Each number is 500 + 50 x the weight over its row's rms, rounded and kept within 0 to 999. Layers, rows and columns count from 0. Numbers have three digits each. The size before them is the row's rms in percent of the matrix's.

# layer 9 MLP down, 256x768, rms 0.0836, rows 217-255, columns 128-255
101:578534512590516477461546605470432448492492539470527581554478410578454537515529391556483470568557516516554485543607490499551502577501579530565564507593513392640501506482549471487483568559519527434477517434512581481469491496475518460534454482508585509406469510510412428495458474537454435429410605501594588547511515454528530557586532540450559489486519462473497567527490465523460568437536
095:560485509511505424631542478544524520573494531541530557534482524545508411467491473468612479506529453496553543505477514553461474591468545537519485414608508527519465477417487482524455567502470496381534468506545520479461563437509463473546425450503495527460460486485525537532514542493548565531538403451527448476468530474451464452598440434454520501539494547588525501485531488425490580461474
098:533575538543522470482580484496496488441501421491547501497502471425539455513571476608518435597549486489520454595422492595528447453534542590604465482537464495547402482532560451536538550462538510588424506474533442509463442411454523524486484533452510404495541479516427466551521495474537495539499423490487526458516548406527489462483417495448510533466525537446496510487465537503534501505591
096:474510510535553445544447454523538582458496561373484475507468492446493525610418493471567439510502664552515452460473465396477535597489462527555465480504478597423560414597534583591471482499546547462570430455552440455437436464595576435530517389415597553376458509504474500540538498534539468521445483458515517576577421500562487519480524530538480530452457438442379555519465553529517489500552
100:513526578433540529556537578551430504540519565450451474494502442501537487531450442592491520563551438472464544510579533456481552542604430508440514562515486524504473567522604459465440457421474526483499510521528434559492513522514496492509496455463472548547384537553465529585592492558550453508536477506463582439523557545466465539458510454535612499404532481482453574499476488534482458538520
100:498528495415532566407526517619436412439447470580553539509468520498503411521485507539380495550565446460454514569535467448563466504440600607477461346518466518459496586599527385489520485397462470588528536445498494557486511501555526497496504544465442440420548463518549454450527549548447515524445435482485470476442446480452529432593531511508460531461423514515466482447507493468473484535583
104:534593570585515553468496504447586527461421472515546652432549550436649483505491551572451517614529549510451495512536569548554516479455503487583547521487446509504470595516519588500481538452508490458563517541451496529539530433431495495471482430574468516512489479499432393496454429450491522532410428528528496536455481409517534557510450505533554612443494509542440484464485557640479564432530
098:496499596517470505565567484455565428525527481478439454381421506524445453513518454550451441511478389473538504571460535529547581429547516627458564393557578418516426558481529427528552484550475561526455546507485467522514449473545499429507434473522423502478569564601482490503448553533502593528514500448576464475590597495500521511507457529501575443517462441503468481546566454493511437430567
101:508444465411381544578484519527540441507435506517431511530552488526429554438603485389485573573470504474518480472432391493450525472515526569461503529534543492469545468460583518522497512413372429476488462426512498554551634444467522483482515496459491582527419623584582503467512470577519425515474494504507505442471426468467477515487504493484552418436463457500485538536528555538528500433501
099:596514566473509524545587540434521508538540446391492494476449513521472431630529523534530470496507518486528549533524524511486446443481541447550505611491447482495560508499428510468438551551589501504479498448431507506553552505519446614522466476462479522520544500539413492523508550446450504557399546469482622506537561472481505557563409489564581399600481468561527324573442515414459458463396
097:516462504566484488551531621472488476555467497427560492517529501536537607433465423552395505530602452467482545493490514431571495463541541541513528531335627563442570508587493421494395565514457560491581407454526394576531498524515503492548516422522493563505574497459508552460547567507500492463557465401505522466374511483484523486478500382447486570446509512456514480458529563538539468525484
112:480470489612537474556496473497507511528560452454475480476513540561483481453498485521505526507475523569526422548454451470501461507510467511471384408518544465456530411452542465453573410518535488468555444486453542526507513433376497535530537572571491517479463365472446455595500463580538560419505450517502488564548554380487560422398525608415537472392574493513609521480523521492502515458470
097:507505579465461526499550487493543503498466479479500469429565484438406495487555494445498540554497554531550507547629516527436514426450590575551442497428486523444557476470393550427449418489393523461510540507496506488615521498440511557574527493539346495598494516462508501480495538516529538450497464501504529427491492491397477570461523554530552502498527389462494596521513512507496464545462
097:503426459415545459509464468497523469478515372507563426501481611504467545492465554521502454491527491530493426423567457491527487504494501481486555482525490398421475519357453482483604558444556460478544540434579464392399499434488537524509424562562571535540546477521518494500535472457496518508569487393410550499504479511484529559468521399521553457496581456500551502454546503546428475501541
102:523508520575521418497506447574504523548509379461520500443543487411491589464450473417574588426525556585514493504531381542452511519529522426453539455532418350500513572497449514512506560436415503490486460593523560540466514553612547509512484523361516535482584578473491513560559421477435501520550405370441543579486508431497513474486570584568525438542471574482445432416538557463509504544532
097:569358493465556517483501621557552569545512416462522484568534556411473455568523516458528420443460503493543440523448566524490471496438577442511405500497413514489477556461557552641474493416445544508484534406522528407457519543570470505422555410476556546550471509454443493446536464512493575508474551590454484524513547549471525476451423434454440490475440584540505540532485577458458414492483
100:480531475529503539380483453392595607384477538463523516555463468568401571512550503547423518464498461449559575644436508517450500435521496512449498538439437501505586582483426545409511474610459481522572472505509376500549479496495512534485570426519581523518466518545508576372452544585509495518455592460574545508533562505488431494495534476420469457560571437437545545514428446531559545494494
101:452413539425597563452616448455510339592555454446494544455383498583564442551461433415565476540458419490539581538418534466544515499531536423538424504469456543607433392466459519524464466512466613440426564576555427553469545529460375505453484537502474491468452507468426485536455450525533441508536548460511503479527529481528565509520468531471469518493484484517453545508569556527516541550397
096:524548466507498443497520511513460495478559502463523572447432551510477467481381492462505475546532551469556454587540489541583517558575522440467433441499499482512520538485494549429524514423447512432483479537467451470522425491505418474537458502497514563522544421476458486406468468529465566376499580574540572424512538459488465470447491451524565460508431534451567525586505440431325457503480
103:530530482505517452451452473446523577620521512424530419517497472445453578613457449455547538494554471436457481429533523461523426542542479429612471513539518550528545497477533451505534558560517523608543493396423458462545508457483482485464578444530442509502531515426464550570531555549479451546543486486518563466482477490488478504494447498502423425524556437413531497527441560411510554460587
100:440353447486518533488464456494448551467473466516414481478524522455395461384541588572422573506366521455483543403541464521499489551432473557468531515532434498505453378583432539555448465529492495544498528534545466475504505526501456483505501501571525443525459583575502488550548475529512408481486547533515567505422518519508548507485577481492567517503532513499588495477569507514668487542460
101:467444454578503465513405513448449441488500496500559503557494449429536497535519598474495474461510502455512529502538497541534571431486521540507408471510334570497569446526568473462460472534527527450535527494533482497475510488526476510462482549549536509383479424426384526498514508401463481529459507548584472516587430511468541488486528425549498441495505464469524536473565498596491492529523
100:405502439437457425516520446510522502496514599496488622434485446488462569531453505509514428496442442423537451548403594522469533506555425511485562554463474533502585498477429428521492499619546424433428547523466493606458516506541533519565447556470556495528525503487508473402495489516366464509470484459444518425523496474451463512489548525533426515515489434497425497500516530434524504545612
101:563528449435444476503462471526549524476501459494550600552520485489435479511473431505581458470429514424415434475438545383384430464501463474457451500518496504483526467422499437545513459462539524472578510653485512472585519508583481459538486482539522409521526530476537567494526447532472457438465460531509534530538436582512530429517562488554489502503471508487500475544601433585462445511489
104:544464548524475457536474451450505435538536478464448457444562522518483478534505509573503541522500485542444496535516522506547502539507443451494486455572486516530455433582530525501484381505531514471524522613525490453566422409543626514528597475518509437436516436483492536597521535546469504546479494557489585524481500487535605458452459547503535467442575561471559388421547392447521432516444
096:504489498467456413415501442556542501455512528543460450441448500508446549483544520452548347400518522519522462500442489551547568533450577505588518440555458485587519559463404593598443479465502434455494562508538506487485517511530565501529490516456528514514462453424449524487412570508523534517455464514423473525461593381511551489493482412473505414485486487533456527430498477440504485513455
100:482423528514511508464541521467471433353517589400496444495513480448522485584525490504538462455520452445565498461474502488496405443510530469423490551467431553555552502452471510467494530445490540493586515483546508422543503513390537466470420488538471509496535565430576507489412519446516417487452525470525478428452484497496592489475562411462566463453491456505431475610334471482435430429600
104:469564431518476536514445470513465562431579558543405481469525502515483482475490593579424509387496506445455472508557461526554416500433559528447512465474451614424505459591470498547508519515582523501419555532604544437495489434527494485546470538504518415464589586414481462536559480497481446528473523547488521444478530555508521522504449522453472570460438529467553460527423479462491483514491
103:431578441487618493461480516469517513586474526514514448449569497598557566542574471502444531505508562655542505473472397435453564517521452542440531458456455499482490496434497469477494538597492484457499512624495485539411474378476483463439530472478456503620566423485496441538503484540451580601417610477549519467473424505538465515457621395606445502482408537458420485464497522473451607590522
108:478493576575420435487478443463382509524520513431372420428490613445481455481461554484475446422429525542466597380579514568393445530507450468477477552434454466418574496505470517494500488498478513528527536507538439486541442433566522551559503515543421413489518490451438446503477459599457525514502546468570534536480528535458528452495481506457590507528526485495552460431487431460453459425502
101:510415523496421441387463444421509493479525456559532545469507534525459572497455468557525476467544405509546522427414589463439424447441461543562415453553456476521418467430500443568466477491471530551487472454537464502466500452547547426505424510539495457438486577572540462456412537559531496490480446491492475452531500521598624479544460482564515525469519596460436532449506467452462531540580
100:447557465490455415454508569477454488435583434531515490586541496511528414543411473504489528549445461547499447439507462499470503539579500475542439502534457377491529516533393492563489544505439418597517492514432517496457456422450509539523470455491426560542439480430587563562603457621507450496573469483422522391500501453595526476488494541544474540450606521532563526461451540525473434510508
095:445543484472520527493485517516466526542548551489483495552485553537535543552546427514545447333546461611506521580553472452497450485489477529367523513501595500553497527482470425523529502459452550488494549513493562447491515532534508502468532445535470466480527525487479525504495531489508525376550541540473542576584385467498472490553556588433488489553400461507540498497400560491488506580470
096:503479527537540528546558472471472417527460565539593507453465511503537551443556350535543404542540384517545416493481522569517496411476593491488401515460522476464481502470412359442562579597569508484501576454540479460553444516636518469421500467599494384458556437535525472444431505550520546520546435536467461433573589512512489581522477499501629511529545521456484492508475499509554486484491
096:573617519605502511578529516529477509444552509512534444549535615522420544534499384460483485395513484578549545560453465419469467524451466468514533466569438521483577576531382495453535463483426514520513470496540566459482541488445558535431533612524527494464453576565500497459514510446439537486510468535556498500440381438470611529497474526502432466442504476427480526489403401519449486541580
099:436544461537543503466459476490450469527564475545466551468517539495548491545555562490536517426455558446478432497563435539613529536535485454589570427468521480537456475451462493550553550556559454501527560555418465487522452464539463496433507460385589427442470483496491522510558432556446563604506443448509541611567451485465462448476554480503573516553485602392497511409448500550487479431525
100:515559501507504440583516442504397606435512440443563479535469499564550474500547492472517498442486590466455496532521473520445507479475538496502473478402592552495481504498540580587425524586415480493556460409416453506515473496444570553448525442590496535479489508559555482437415410444572510468484502546495446479556593485469477489441536558489512438586396512518511540468539480548536392557578
103:497511454458521475536471490480497411558490574519461443568417393518525509435482524545454510487511449562634575482473555520496477413621480560511487468457521570553486454498522501543541431524483578545522588484513525511467500427402554469470487583593463428484545435488499623540454497538559473564568529471438428586525429458457469493515422482429544434529463489510496466516519507574467542440523
099:510539488627514584381413466449539558436534502605540482505518487559488483541534441484516540456525493508390353421470469491542489426606552456582505516556420456443495489515489460523566518451451566473574486528545518472508548525543489454411480453443512536448579424380506529491522586569472489497583529564484500547526450526546568483488577521469563360555504428495525481402535472434431459505460